Part of a small language model's weights: normalized queries and keys, hashed n-gram embeddings.
Each number is 128 + 24 x the weight over its row's rms, rounded and kept within 0 to 255. Layers, rows and columns count from 0. Numbers have three digits each. The size before them is the row's rms in percent of the matrix's.

# up: layer 13 MLP up, 768x192, rms 0.261, rows 134-169, columns 0-191
# down: layer 13 MLP down (transposed), 768x192, rms 0.137, rows 134-169, columns 0-191
up134 097:097130144112123112092090142120095134125144113136162167100097126119098129119135125131128159095113114117131143134149114097081121128131116153092135107095131131166167119138117142108092127113164137135073120111140166114177170131145133092134133058157112125108138121107123119079136147123179133083156153117109104180156090152102131110177145141066129101119155094169143114115132127157157152140095143145133137120113143109152122133176129123098140112133144125104114162134162154100154140111144112156133124105155159121117113106117117133099099134076108122128100164103105140090183112089106124115
down134 094:127149118110113108158133144151152117126143086102110111145119114088150100115111175107158096200138086083115134127100168128106118136109138107177130152132144149126147112110146168123145149128112144132100130119137112107102145132111109149134122149154106143090135146146095158179055133082134157148144140069121175097122136082146099153119108117105131110150145141114140120153095151153121097116116162151098142143127133125112155128138128191169147115102143109136157104110139125098080086105112124127161145106175129092167099157137124121105140110140140141142130126140101129161097126135127099163
up135 095:128068158144192113131163123126146107180128086145130115106135156133117158149131148150152137121126133141138143140115098123122113143125139110092139143123107104117091117143115143131120129100126182183077088147154126132134127157130141138142128118161110158120113150113136119157113116119087135124146092149104111109158135133101169157171126142096165126116150118078189116099090103168115147166135072124089101135163135119124150147091157151137136136149127104151059116114132131126129131125111127171099137107079144124141095080103113128169120113128112122151104159177123137114123093143131107142
down135 089:172121157138157118131123119124124165165145120129109100127129158142169124152144090154160103125127111140147141114135129091087140121124116118118124138121115131133099125172135154127151176129131148101110070123085162113150154151150148101147067131094157108147109104160115119103099138145117102082090112112120121140120132102153121121131117152174151145115131162174180123129133131122126064110131143086139149129153110124096132109142145121118121070118115129121114124111124135116129164071111131178154125115120142163149119137176110170185110101143087071114139129115152123174102124126131125172
up136 091:127159167139129149150084146116145148147114114150132152112093093130132138132200122130107128126121134122170112184127169105146101136106134135152104122119119100098113110077131110118083115149104185117142114158165176091149125128129112138095131128139125120136148125138106107092105139133136107102107147151127145163095115166080130140168115092114118117157123135094125140121117145192094097120103179136095167124084116131110123175133108112173148119089172131110115135120126074109091102126119133111122173138133142145103128136129113151117093133121123158139175120086111114123109114156138140170
down136 095:122150129163132095109096092125115074112112137102121178131102117118140119108126145101137108107130122109090145139144165099169144113098139113127109105163112109124122128083098184110140142103142141127166133124149123154139177169172106111098106115143168150129134127109129134118139170094096126143136121084123126161140109104157128149060086121138132095120138108111145087120128133129120132130166173150119098158163131174114138153149122127116127149149109149144140151119157128117103136083091142138141165159123135115132139069188114099098094098102118077145132161141131127133113102163090110112
up137 104:147120087141155149128102118154126098174170094107127139121133158103128147113148101114121092111133084093136147134133112137109121178155152138093118110149150115180099114143121154122120139135143135107118110115102138052143083138158134200145134162122093121118160103157116126169148092171098105101121132138097115133141132116169134143122125106116084135131135157123130164083164152137109160092121137121149151122149086129130136154171118127124134123112122088142144104155119148180149081110156133139128118109102160142137128154120157122185108112153144129114137151107137142158151180170117149138
down137 101:110104143094130158122111123133142202151147136129207092118147094123113108095140104128114098105116098116114121124141147087142145146116127122155140136132113121157129109125142135134112071138109123136160103125135128111091134068104150080162101127034141103111086152099134138119134142135151151117140116123164136165178164079111128136127110124134136106122109113125176116114130122126145139139149118085107121136154162126106125122134132124115116142154119122084132114161098099150136128117182160114079146124128086145129171160111125112135185111145155096125156131123149117108121120098149107116
up138 099:091111082124159098110109146098127145145130101138125122145120166168128095129119135102152105079136120139119118128133125142116189120114105120153139103103135089105126124073148079130146147145165133132127131125142131127126125123141101077142139117184121155144116138131123130118120148139148117099090113104115156128138158131120123178160120113104115119175132154107096121167148195127112103100132130143146141096159107123140131122116115131123111088163163126118157158088144108147155048119135149065118135154106134183151066117115126149079110120170139153122149140138136129119147112088131094130
down138 099:114090108110116109119145129164092099146132107134077183119153133140124166131111153192156142115109107127112139098175132134113128168155185104153093143107175126121111150146124182146154162137168141146139092110139074165124135133109118117129146111114118110159138150117134130126111097109138159104095159123143121111137115204134108166127121096081124138125164152126137174107188148103160159093139151149176120147115141110124094126096127114119107124109107127129169111090127148147130146136152106077100088123131106137128108120099145113121132151126159098110130129115125120124125156136124129157
up139 102:104121164158160138146151099136123163110101107124108143129150113130149069088101165162142101089116169110130169156130105098129134133130126118126082096123104106137097135159109115136140155154150134159128081093146128169131140122102145063190140136111160124098137170132121097128127115118158151131113161107157110135132086128144127138115123082105154107150166168128118180109113147141137109115120156112152161129150151132129096160133125111110099100086138108106147130114172123092160178130169107129125114093132122113123116158103145132115145127089124131127118107078089140155165129109132150101
down139 100:135155111072107138130147162073110103105151121115094121139121138110170156138120063137136093154110101122132093090146130157120093100151131130120133138152153145133114128137134083168167104121164120135132128071116119129110138183170120153088110114151092106092116115081125158082143145170138136135138136119121162126143120150128136094114085118101134150129105123136120149122107120108146123130122145104098169140143110102121134102125107147146121150128114133131088098174109154139141073189094115165135118110145160105140140111183157177139112108139094108137162131124143111132120143162098107140
up140 054:154143092091134086129099117107090123099138078111135123160116117146148190112132074139098122104096129128093158126108114111114138106110139058172138120106134113126128141124095138141149112114098113135117121122121147110086131095143084138125152171180129149119126137114138136129137123134135114165101097108121163120130146135113102155151134135088138111174171105120159117103172127146109093145108117186131128066101125135120107094120131097144137136122137154141115161099124124139086115134142167101177094118129114134160142119131129072129140097101140087137118146113108087168134141163104105151
down140 084:141126178157161142130114101129115128122117130139114133129106127112072113159119120151164113026135113095133138101160087132120129135152167149089126131123127149127157118132178142106117121100133145079126111133116109182138113159157168117101095144143102103076129108149072128140062157140133133087154144138135114100102113139145118110136083120159099125118121167150143130111137112123128140107129112097153141127133102142141130108133159118112130107160116082112164103161123093103151148145129139121138156144104135141070096133097122143099114129096134161117124105115174135129125097148087109125
up141 104:104143100139135108035153130127111138132124113132104132144112121096131077133125119139149119108139150086087126163104108154140153162125161127107155139100182118160120109114106150072103122150110131123157146138149120086116112122171089141119117134110168135152144142159096161143080108115144159097117114104096098130132133154159121117124095161127129119115102141131147130106135082113148109097138126120148123102116117119111140101154152098160177126141185068142158085124116146146138131146165134146128107143099132136150128109098130122137121120155089116112134092171078098112118090088101142126
down141 103:132121110120086146085141146119112171171156137192126158110146158141144103130133105123120130165130165111149140196118145125136113170148101154165125122136107097116123113109091132109084139166107109136096093145142151096111138108113114135160140132097122155116158156119091136134128120142128082134135080156150117196159160142148129103119129142137122127124136103154153145101098138133160104111112138072145139112112154134065148115161111121131121181128136156116107126133111144097131114152126159097158131114129095116136162129152148174118126115124086154116193146132107150129146120163136092154
up142 090:100140135129108137121149085105083088126123089127075122115120088127131168114114100134134146119150144109114115130120113106091157147109138097158097142160168126112090105102108087167123103095095103138156117101105126132121130103094139118158121117142115141177124139091116114105147151115129115125140102106100146154125124122104123145110122113140146127140104084131147091169114126102130098120140115116131092105113108104132112108107139144141157158120114152155107126106139116113104133110204209108080103105078097122140146130137141145151101101143150066173114114118102163179126108151136160116
down142 092:150135144136139125139110123090083144120120126104136114138118147126084119112139114170184130000128131114132107094159111126127121128139187116110111131132121111101153113175161127126132104103143116054117129125131113128122127159129161141109104146122057099103120112164103133133085149095138097109116100147127103116103108141148109085143104132144132139141126162153119147115130137115138128118131133103111177116173113131148134157118131112091115127137133091101147095140112076133166141132133095115154119165119167141105121103081130155125123139090135153141131145135130110135140130112090117143
up143 108:121154137130162145113155112124092153090088130141132110127115097116165132153110118142088127104121069159108102108164141127109086134111137107140152124135131125135098082119145087110114142102181111117128159142139120128197103141130155165099087118141108071101104154081135088125119102144106153151161132175151141144118086134146106143093110134139095147132132111142097139133144076121105160136101137131147127147145117071123127126155176130119142101136132110089111142135146063146155133128133110125165105135138116114158114123113135120198136128174125124159140132123090153123162114111134121111
down143 105:140112147117162126146115120118142094100128082144137135149110126152149103100137115136129135123137123189119123140111129118100091116118161125145133193130136151120116118154116164210190127131146132141160138104127178149154113123109138127160146122123099124120129132069160086115081113154123163103128149122098089126137138144113128126127121156094159115125092165142121146113119139136114137130143126142109155136076157141168147137179128124134152161087128152128134120150160150133112150139109073144132103137136114148115125111139171149162116185135102093078150097160102129065126138146132148150
up144 096:146099137115122121142092125152106132136110143097138125084125117130142153115127135117090125111187126140144171129118084116080157122118126210099133122148143131109157129105139127136165146109145116128160159118119139137172123116130108154127130156134111143158167145129098165121083120123118151118144119133124109137108097108111112146134129192142116111128096143114163105080112140115138129116116171134124141134152082128138110138141131104156072149156144112144149091100134137133127083126142093134061123117117106151122098053115135110131122118159159096127130105060111102109161136198127129135
down144 096:121121126128103109120162155132175170119088147070101129121137186114162163099160097130112123100105110148165111103136137136097131096095070170080094140122101153094141166117129091138099134113138097089152157111145139147142148131122132102166151165112137127113142128153148137126131068173122123109159158121149149170149118132108156127078121125111104158157144113128134122121113124152098155153129139100135123142113144132102152100136112109133163173094109157153181120141120124136108135129121114127118159100102091185116142098153136124144113089127135127115148154113107115107085118146117160114
up145 097:142105145140134157176104141147119109125104094137142156125132131098126148113146130126171104133170132123125154181159143138123155128094115093162123117108168128127151128076141127129119105123104147152143093108161137177146086110130102128108136114161092134134118100122091129093110157116092084139117130140127119150115114108115168141141080103149121147128148114086101124114135152165161137126104073129161132122085180166127148101161099136137106113126155120091152127125103099147117106132108100137138138083104139128137125049115140114126100117110110124123142099142121084111137122093139210099
down145 095:130151140161145113116159143101114098163140121081170148179110137102106113121093147088122118123166125114150104115102113173127106122128115124131112149112131136099116115129118089105134153153129143158150120108131067138146127145129124105098097136089159137113116146122115142167174144201099105114116149148111121106132127137128089129137150108141140164120127127143122151109166121069115091145132167157106112084141108195103108144123094142136121128130126103119117175172101120173158102141083124097135127134166141117077114118088152115078085131133164128114134090139132114097143107127131116134
up146 095:110161109162137152149148099162118087160131120116154104081122139126081135163157123126132080118122152119132124121119097114119118129129108120153161139170111140154128083134155136135124123113115152142106154113105154127149091134135127147118100120120137111109163141162128140124093133112095114110123147146118101157178112118178123136137114153115148144162178168133113144106174142128123080176131129097117129099130173116148122119145111156144062097088109125092155108142116096093127114111133136164144119098112127152127149146130187107093114159069117147114122141126116076147145187134087165150
down146 099:136139169093166122148151122103106199115154143148138147142149104139129095132103101143127138117138110143124127117110107157118154076130085141128106118128158120151118079141162162160104100101108115128123149120115100149131132121083148174123121125129109137109134115094139197152115145065132147163145115142159111147135150133139135131143090128156140159122120147111086118122131139123116134121100149121142101119106133084135157114113159147159097140132099118097144113087101094133153136178153176155112129183136119132157117093102151112079118129126137119157160126141157085112055109133120142167
up147 096:103158092126143099125130100172133114148129160101133154129149134122160152103160140110145127131144133089145130124092109104160133158124134111153140203117124114113157136139093121129110132142155107155138134132148136166147130116142071149136136109163132133114100134153077123117094210098120139112108113128113149114136162132129110111155131112127137146113146130102110127108159125114140157134150162076125140151151113059170133087111114187073167115118115117155082123134119108090133127151109161124119068125145120155111133127122118094108103117111139116140094128130154103078152131082126163109
down147 096:127144116091107197156140149153137136153123164127123110118129144104120137123080144140109103153133126096169091089135179088133145147122105126153106130111117103159106111168141095140099111127164154165112181095152088126081134117090149151152121126116151175115103122127151126124124113100108148147104104109147137101105103160111138113162126082102134129096148131151092115137111083140143100139135164120121120107121133117161141136135144159153115106139087133125102138135112110141120080187129103132133121146122108174113115184148129102113107134066179153157129128118140082136137100135151138116
up148 099:103162114140074162166103118162080131083146108115116192131098105108092131131132136146125123120133121139161128074130126072146129143094131157137074123115098122106117117124103093120149131115138175120120075149113142131155087110128128120125098160125145105136142124120115132192138106143141128142135148147103116136114156140154177145157134136106149161145133126146115140135153075129122096165123110128120143137133104129130124104116109119127118139112111128118137136163160118058141142150097100170103144152126127072104157118064108149126120104113151104099158102104150140149120137149140077088
down148 095:118087072177120185127098164122131111105128119107137097113140127127093113133110138158111170136117102112114104105120153124106110125129170120093106120124193108106152091108140141131093129120142079130091162148136139146138110134131132167144080158142110123159122140129140162151116127094153106142131139173152173128133126097145130167123150136138147161171102109152124091128142120131119104176087145164126129125114088112084143180130098147094110133156150116137179097104128146136140116148147110165111128143109166096120155126117102116127131169133170099167117117142127130126131132077117104089
up149 103:139122136149151143132132081116140096114128151131124105151113137117142117092122161134117154127155136132139116162133090121123126086149121123124123144091106101146141102114138109167136139122110157140145116163093078143134138153119143170128086078123110115095136143098177095094093118175118141145147085135167103112104144155106122122114141098089126106135090140144097104157139089083113092122116132101085111092127139146091068134099104097118161145139119113124117139142094120106077110121134100164120126172092075138192151133102138145148089131150142139095134126101090141093153103125106120121
down149 103:124094156158197070096125124120145142082147116145136109141121129133117130128125110125121105172147149151136155171104149117154105147174125172113134107086131154162146140107119146118140129119135145104108079121179135148094115122160138114122130132100149127124145124142107079139092118169107098131149121112147131113140113096141155143142163133146095158114080129118161143195127130111193135143115130089127104120133146143093146134117164118140094118147134092181119130126140100134117099158129141145152178143106080125134142153109122130102125102121143151142101166132167118131104169123097070114
up150 100:122113164149149132105122141124138126148126154103145104180132114118138114165152148103151153096100101120160167107095164145135154122115154100156124110121144109139141160137135150109107194148155153148124080113133105108122125168145157144090118124143135123152147133140106134143130108130115140091111141092124173114107132099117118157187138157135107128109119124109108123088153100117129099137155139135137118127120126123118136128043149173097138146165103145101073113069149109189134129121100165167125165145162110143143139182128152148081097126175133140153151119133125159112139124148128123112
down150 101:136119139112138108058090087095097115146147093115117143087088144134136119132127109124110157157160119119116155140123113108123164127125120128128161118148108132093126093124151120105146115119143163130179141161139133145136124144149133136089116092119119154166124147134123107089148141146123135156078122111104119146116133144102085150162149120109147157127124152156138113125095140133120133124126115120159134105122161146121078176080100207136156163125144127105146139134159141142081125112131149106092091100130094134144168115144111127146120131090102094175129176124149146154104140210104137105
up151 099:087112128084170133105120126160093111141150083143192127102108112135151126130101086144123104118138146064084138146142130131086123141102118137153128143108097145119149094097121110123105138118100137120141105102132101083127106128130091126095117106121118117112155108116110078139106112141072156144112121133130105151155138140151115132153127119114114135150164119113149158148133104078113148098162109129148164139125134125126139105175119109105104095109179101121158128130186112120141160091109140125128108126153176149063098111102170137116142147089134141112126075165146128134132156144141121089
down151 100:166150114122146119091151113130146198171092107118127138150138135107150112096109125121143082133109075123146097161113137139107128154129135128195162106111155113131153156137124149130123132086139110123154115082138127131107167145140141095142188134146119121103118121193108133095110103134135124107137118108148137100114118115096159112163129138151139129130121135093164134084146134123127143180156136153129160135107099126115123103143153101099172138139112171162139097140165165164164180138104146141124137134094143177094113123133139128153100111095131144121104144091181111099125107130132147145
up152 095:111115102092155173144120109119128130120103170152103168142115130085091094128117135113146103138116138126129105144078121114109106182130200116111118138099120105134138141152137129123128116126155135136080134092092122194121114179120119114124098120091100146152098113093146153143112135128100117086158147162114115133133158154099123132123136093136130154114092102163162136153101072151123093134126133128145092120172063098135124141162122128140107138129125119144109182107156164097126099126118127100113165144131121124176094140116085148149147129118190108122098134127123155129136122138122121145
down152 098:138139117124126126136117141124101078156146082105127145143153107123139080111137105120099164143110141117134103127107152140115101142150127138126186147097154144130089126138112154073107147107111140154115135140112155103119106109124103164152133133090143103181120171168140110147133125110096145150114110155108124152143133147106125203106101135138137134109104112086130130145162106150157165174147155163149108129100152144132135138151123137143103197121117102159105110102125131124110149126133129152133106131152113170146116149151128087150099132161091102162133153116108084137149166120054163095
up153 099:114138150128102093136120125103144141110082137118142113113125116117124086085088120165142136120111126152113158153123138086145092113139115113148108096176095130122121157146127110102130088142186152136133072131126198147132160145137192155171129122124114137078142117156111138157143128164093130150139150124106128098116131135134116126122181102136107148177152127147144128135126133121161142111119103112146146082122150150103108104137117125144134122112084112148129190126120094139107108187151112161143120125092123173086157131132082168098100122126114126152107117105122152117081130147102121110
down153 104:116139135138157134122154137123170109113129152109138147130139122076128113137161118149112150133174116107095177144137170115154120084128118116121096095126135130115052182133116095145119143129126150131122129165130162141132137187138111100140165107112110132160132147122151145171162104155154107130156095096116198125111131098143118107125142124129135093085118115089145121100113100109145117124156130085137110163106105172098124138119100145139076152069104117131118132125137106140122134106119098165134117167132112128158154135140101106133169119123085142104116115120106137102151084100084114169
up154 102:140148128155146145147144147099113108110096110131158134090150120193110131111120145137170150130129081095119137118098148131128140111140159126124156174141131109149151152112164129156147104144111163130109139156171133153097156161106106151139142117131116106103145104140152118075135145135101138107158143125080104136119120125155070123110138108109127127127101134186113145159125118062095157110095122112107092130143146051094073106098118115129149095138146134113121116197111114130148104140115111115099131149133119121108114157112121150174113144115133098123160102104136152151109128078107101126
down154 109:126133106097132146126188134122104157112140129131099128104060102152118121131141126096133131134112156150143119097119164150126124141151100076158134090099099103147121133148091149169118141130117068139127120105114092101129158115139153066165157128147123120102129152108165161121113121108109130150125113119129149129122117120127164190112078141143116152107133143152141144115096149131125081108093085086127163175132104139091085124074113121115146162132162150134140101128099110105067099101126136146113166144147104113124149120122115154103103093115100128143126147141153137162136134099099131116
up155 096:113163091115135137142094129118133133125143121116126152115111127100122134148119111122147118091109140147121125109123109116171171144138110149107121092177171099125153127171082116165129157102157146140121126129147163149156151122133114106141132140113120141121085148103122104142109120157133157130088140137116137143121115132131123086111122128114145120093134126105114099184071095145097108159123115108157138167166081148117115143128182117132142099111139134173119080160078109187093137117108111137111122163187126157156115105090107131161095168144158147159159157148122138123162109183129163121
down155 099:130173082129123133157117115121118079141112171171102132108092153131111091166131137142081140112158129116071121121101166112140144073117080121122126122145119133135119113113158138169127133158135108140131130107147140077112139088158097095116114134092136098093142086142095127113145127136101154166137157098135080098143110140104111146163173155133137114142129148147152141169096150103109106104136129172160090124119144120072131135161138108117106137132151155104135143146126141100136176151126134155133133144175116107166122141142173132123084103141097119140106130152093100167150142117116136156
up156 099:108135116099111135145125128143127073107159167143099127101116204126103104145178132088163162127144137142128175109127110104118143136149080116135145162127121148138095129151130121120131155132092143147123102153103109138140139140147129131166117123132115137164162134102126100170095141114049151149055126145126096132102085144126103112082119130120148120180095124146104141109130110114130122139128193143147161105105134104138135100136128113123091103109153108111124135113090055121160138169132140116149109169111123143134124121103108111102097113128137114149156157108128133100154156127121143111
down156 100:146158086131118126112109131154102134139146129117122113143100142077159141135150181163107130184127095163117130104121159116121128136147159159160088079128115109113129101146138163166159129133140169130136105154122124090087117134127142167152130128149136096095092083105133107118114120143136129138134104150117155182139191132113146126072118108121107137120134143070106135151174129118119164177084121082129125149102153123114108129156127169112127153084110109134096145149145123120136107130110142117158111103166140115138115122115126099124109141124118094112133118158152159204117139157161106132
up157 085:102051113165121125148108148174114150137134132084142112096129130114104102162115125148124122091168115126110148134168091107107093132150125106125136122169117135169116173176123154100138175131121125129102140109149146112164115172119109113130114119140149137122143167126094130110124138101136112143120104142100111163198141147162115076127068115158172121117107138141143087143115058138125174118114172132108139143097130112120124122092141102127121162118128112093124132115113110153121108148141150168119122134122095170130122118163112149111079136140159101136109124131154156103166134124139112111
down157 095:130108087134077140129118117190130127164166105129075115157153161109137119099133131150140130102098077096103153157110103148128126159070100116153105146169123125124151187134102135109095145125135127129111133092081082111079141101166120099084150150153137088173163139123156131179118088101124184146130127145121120128125112123171107101079131138123100137140121149125153128110115136130127100129103146164162153161117113104145153104122136103126146103114131150144114121129142102130087119119135127145159122128147117145112131139117143115128129123121175118102134171081111094117128153153102107146
up158 100:139142136135123137089122152086149106140160096133114169101132088136108136119163101131142118122155119096134125138089161115131138120129126163123107121194121101139123131094148122110163113123100119080100156149190143136156140107136134074148150132133125126074100102122139113095126102113185187113156152145117126155139091143125173057171153087123112149090124125134160152137130110114126168155112156113126123122141097116159146096106143119139105146160097116113139119105132122122170155147096161134106097148128115156121125146112086134149109125104149147106144113139102171119112136158161093110
down158 097:118107142127079123110132137093139110148133144101055138091129058075147126131140158102157122103148083114122134112114181113095132124142124125139155126110141115139120134093118113140127122115139088120120154113109106121142121082155130117139148159163147098136129092137087165156148123116137113154114121170160101144133164105147142109097121132134092119106103103112085057115141132135119098146133133124144141133126111127134132113101154081117122161115102154101119112122102151142142126156141125111125146172162066125102122121147137151124131131168138125176073123161090165104112091144144152075
up159 098:117141173158153145123142125116122085104096116169143189134159153133132151109131107109099111124166125123144145092113095173159140129155139119140135162205160120174133092173182126166158131110152118114136131177103116147103129145100151141193082120119108168145152166117142116138114147126164147139125138106144142126133116074135127159144095087129111118136129136150138128125112095102116156093116110112111126116137143088164103148105132084168108140121110126161153124166108109118152103089098153128121117138152136097140131140117129093095133120157165154111113116126114155132127129115159146098
down159 097:164143085155142138108136115133154148105127095135127195082141129112068107105123093078103090102134122141138112177116146142160103121131148112146131138131161143128112157151091123108136156150155120202124133077105076108084085133122112131170084115078121117134156146159106144121089109098145161097140133169143119094129098114127116165113111145096109111119110137130154146144146090136179104121127110142117168118114120123146123129112117101126144174114143130157135103155114129124136081112114141156155095164129096119163142118145117113125082115145123139123130133106113116143124124112115172125
up160 095:127104111159118129113094121137090106081111127093145141127115145067117122105154121137152132108149122076132115077130158163095163134128144123102136151102093103110157139121121132157081157125104165171153131146094096136172067088118119116173134155169110129141146131131127139151074146102131098141127083152116116145116145125135163154137089114131162169134122080113167115124130094125110142143132142113103107117145115100156140111144110123153115095127136137110111138140076141144119090150105124091136122103119159152121124114139131142106155086142138144120069112103108144153177152110119085101
down160 096:104118136127126140108150143106097144119164125115117132129148081122094129125075175162090117141156086115144127085125149178158109130105137134157105132100099152155135121106118113145115114105135147128163103143143150111128136121094140131145119104134120123124169117123149157154128089143125156104175128151088136139141128104153133110073126126131083149094113204063210115133105139129104125121138181134163124117148112138125133127104169145124110148170126131112115159172089129171146135097147156108111114120113156119106091149114123131136141156170116143148106137162140143132165144085132125118
up161 099:150139148146169092124121139129132108132094142104073141124130138081138076079107131106110160125126103101122133128111148137169089080181141126126131134155140109127144129116107123177116164141143141117131131160081084132124160108137111144161146168113100179109179117132116144134118115116116113099135163166129143073125148103130121095135116112126108104119114105092170096121151117155147127132131107154097152093118140121140126141113131142116076127157109146080075139137128102127099130162119136128099136136090116119131120086155180164155112099166157104138154178152123128135148140110092141104
down161 098:092146162162105133126151132177184115153125142122150113114128163118115113126174164164180132141130164118103075107129138142141147135142111179100143144133116138130150171115113156102115171156109126115114138137133181111118115140111139115113141133128142141138155113118099156127108136153142129116153119106133130145148112162116110108113112107130135130158077133113125146129110094156125108127151144120161153150108110148135182110179071136162106161137110097149148123093083198085125139145143131165112107122084146150121181095104115133141097155135078130114113110134123153163087134144138102156
up162 091:124156133126171115147127094107115077151125063152143131092141085127107136140073135151136142136081103110125126142125165115126128107145101181092132122198144110128136113117131129112114100121110125107110102148175179119161159147149139142117145179144118097128142146099149139136126119091136069122130135148137165099122117099097116126149150121144113169111080168142109153120105152131119161150124123144087115141150130084113078155134147146114144143093117100134141087153119100124125164129133090139151114117145147130162123099151126117113122105120135148133124127148105108119093052104122097103
down162 087:137170158091119119105153132145148101156127127144150084134095149096166116119155201124168089171183144114120132138093113119109149139142110122137113079144091126116149158119096158124118141133111106129120117157129094116090148141109160120214162127158117132157146127145132185162155123134119149112117140136112083088165141169170122110173091148151111093138165099106123107143126099101110120109146130162145157147158161129118127124112069124147126093121129131121113118141129150138149161135139120132125100127131120114137129147153143125152168119145134081144131115117151108179115141128120140140
up163 108:124163126134151154123136091121101141169116128143106135131109104118088122131124113122146078110109142098114119095123113130172173085165171145113110173130138138142154124130066076141154076116155113099139128127111106129093081074112119142145132138136158092196138142173124111089140125162118129163119140119125124117128089155097107109130117145091141133139113109134131121150141072119112146111080116132155123127155151157128125134146104120117144146127136119202181105168151109159120129124155132117126096138094125124142133123171114145127135108164132133182115114114138126094130149134085120157
down163 104:103152130150159161101101132131108129107110142088101132108127173128123126141129133148134115095110126150128083166123123116117121092201133119077096124138126156153123146118165097159094123135077108138117112158128114119118184101116139162103123107140194165116137121169137126118092149102062122152112148075126132124134120098143126129151144147161132119131127153148102136171137119105180172157098110132131126145099159142149124104145086150121155095165130136121095122158154138083157110135118122141087114129134126098183148123118136123135096128097147122146120139149140115143100149154101097169
up164 098:138158133122125129130131077097144104090140144106139132130146116155134136131147087149130156142124124130099145092097108142080097114121153137129150131086131162126155115112151125119058132127109092123110102126144165143107162137131157140131076080119134115111139119109108111127152146119171147127117115141173131115167118148106100159117137092144124160124160113128125107105142175107078129131097107115109134134159114146135090142113099142154105100142175142089140135155153171115177106154079132124106174151084112133130152137123143137118119131124101058156150135107170163190125140117133105163
down164 097:141187115148194130128172150145154101118107168119110147121147161136154103120131151148120110150118144108111098146093118165105131079197108116097116103167108125155129149129128106149119138103137154112149134122134128118111091152103138147104154134099163093106156131134153142122112188102148162133150127117143133147089093127119125124082111116097130106103122141123087119133085152065108116105145144160124138139130143156129116121156092091141116177123137127141125109124157136133135166139101172157120166106168106115123100120153168132088137106141143158120118142144076137092118141165103153135
up165 098:166162134131137124133119102113106120125158123124106132113121086139134161143089095167154158117101127130100140150114128137115153095142140147187129111123091126095130156136121112117112127114141151118134124137115138119140141087152142123129109089114120114130138165093150135107098119160117169157166085145175181139101136158123113091097138108161093109056125148139083127076139137192113143135134094065114082124166160107136155122090125135123124099096154134147119103154102096122087114120125098094111105165093163135115127175145101143142131143103113102116154120100140102118113116116111136137
down165 095:113121123128128124148180117118129094131151105131131154132102129137158128129128096070099111120153138138131163160170091156157138107146122138145161150145109142121115114135106131158101153151107145152139124116116101115156134160124146137144138151125173133121166094140064158133077150168106114151110168127169137111161166137120081122131132125107131114124155112122124121114158159161096122143113130174140144148127130156140168076142133127144153148124157114115185139105126139099176105080153146122108133157101135125095155153136177061121103105147116076093115108135125146139148079121120136167
up166 101:093168103164118137142138132108154097153147134107118157148131139115104121130128141127138158131107129075141130104075162136144115136160122134151145157121127146107145104147133127146130090129145123126079120153135120150118117079137126139137174114122084130159109135131067127158125147147111097130143131139078154114092110133078079129158071118161108126175101094097143147170107135149142076136159175090104107151129134131130129134115146111135172126132095117123145163163099152116147163141155135128175112125143081115143131136093134149112074102113142159133156124096099094132130132091144087120
down166 108:130105070112088137160148120102135114093105156107157154135111103121110133157111139130127102155144097140157115138104145143098094129110116142144145136145163178106145151147160139141105118125154112092166134136168148157122130105124092093101132127122121160140120126124098121104116131134097115131137131134123124127121108121119170095106111122125162101094146097094096151145122178085088130136152111156102153127088129118170098127123123110118174148124095118107061148170116141092139122123123137149098145147139135157107141056075114114137132102112114100132196141170134108156095123120128072107
up167 092:145097143154121104128133109132117128146150129104130076126092127102116146139087123151144128134136118074132135112113110138104072112115122140096144142156163163154130132156141083146129140116065129169145129110137128092141107163135141117129073119158185125110119125158131128092136138091125126147122127121119116137075137113122104127107127097121102109147082116167128094119129152130145172117130121075145147122115161130154159166174174157081121114090161144155111133165102159100122083127113137149112133150117089169088118172153140129125116093130165111157102149170109119161137156113130141144
down167 096:110126091083115122111139149135112173060140115154146119136131159114091124106109118167098117174137120144119131106091143097147167159128099162158112160173142078122122126128134110123131136142097135113118128173143081144147136106184116104158170128097124088127140161133113127164115134160154128139144132145156168124104133124116126126097124122151138144160118139109155129138161134129132093108149073146132103151112135134141102164163120154111097143145070152072118134151139083141120141116121088127151120118106104142088131149120087125154141105128132100131129185117123126130063126098105153157
up168 095:108138090149110114090121162084126106153133078161130161125104123121092137136082157121140117118079137149124139182138166147120140134141127159131096105114147135117170123117135146146117108101143112111144133132127125161109109179116087130121128161098109132093135175150127091163140103112126117128126141152130136122119119136115116105158182136101139124148155137172106171118140136137148122110109157139134150175077163072130132137148165134157098129118100107148145126166102062145159142118101089124174147092131160130120160085097162096117130156136176129088135152105135148134128143141141154123
down168 098:139109113104132109129131111182120160124138116137121156152092082190178129130112168117116134116115092111139131124128144118142145114104122184124132116133114077092153142163132113134069128141099089079095175095140123150099076138112093129191136125135090105146098138087107155168153104120154143135107143132155142146181112151127075137081112139134145159077149126137142129133150118145120144142151137130093105111167128120141152134114145126102099120099140138128125150167141114127151147132146112143151131144078111138132138108132114129120152171082088118142129103154098152136110163129127115136
up169 102:141092135091168121100149097116131155148088123124114135119064123100153083168112154148143179090142107114138174131111164134125164170154143177100133137159144138099142157125131129145155172152152117148130126111107070130118131119147126166077124150125112097127112142164127149184113126126080135147113142140179139117124100170129140118144115150143158093133115199144146138119101063117133124167141137125115121134102160105113124142158111135090095134160132130150148135127116143122157100139126118124137124113143133150125104090108119101109145133140117130124128133105171122116168117178154094107
down169 098:132105119173098101128111099151158129138106141089132138118123104121181145098139131140117111067122160113156147129150141105130140128127112117100101120099128093078095133141090125108088145181110123160112127136084132135121124145103093179114112093109149120098075126118128124123157127117099151125141126101141150112159137107124151131118119147132133114136185109182106101187115131126104127137117143100105087119161144100127115165094134069114118079144124121166160161135138130113138125095152099122157087174118121142080128112143138140070108162135160138117135135134123102134125163139140087148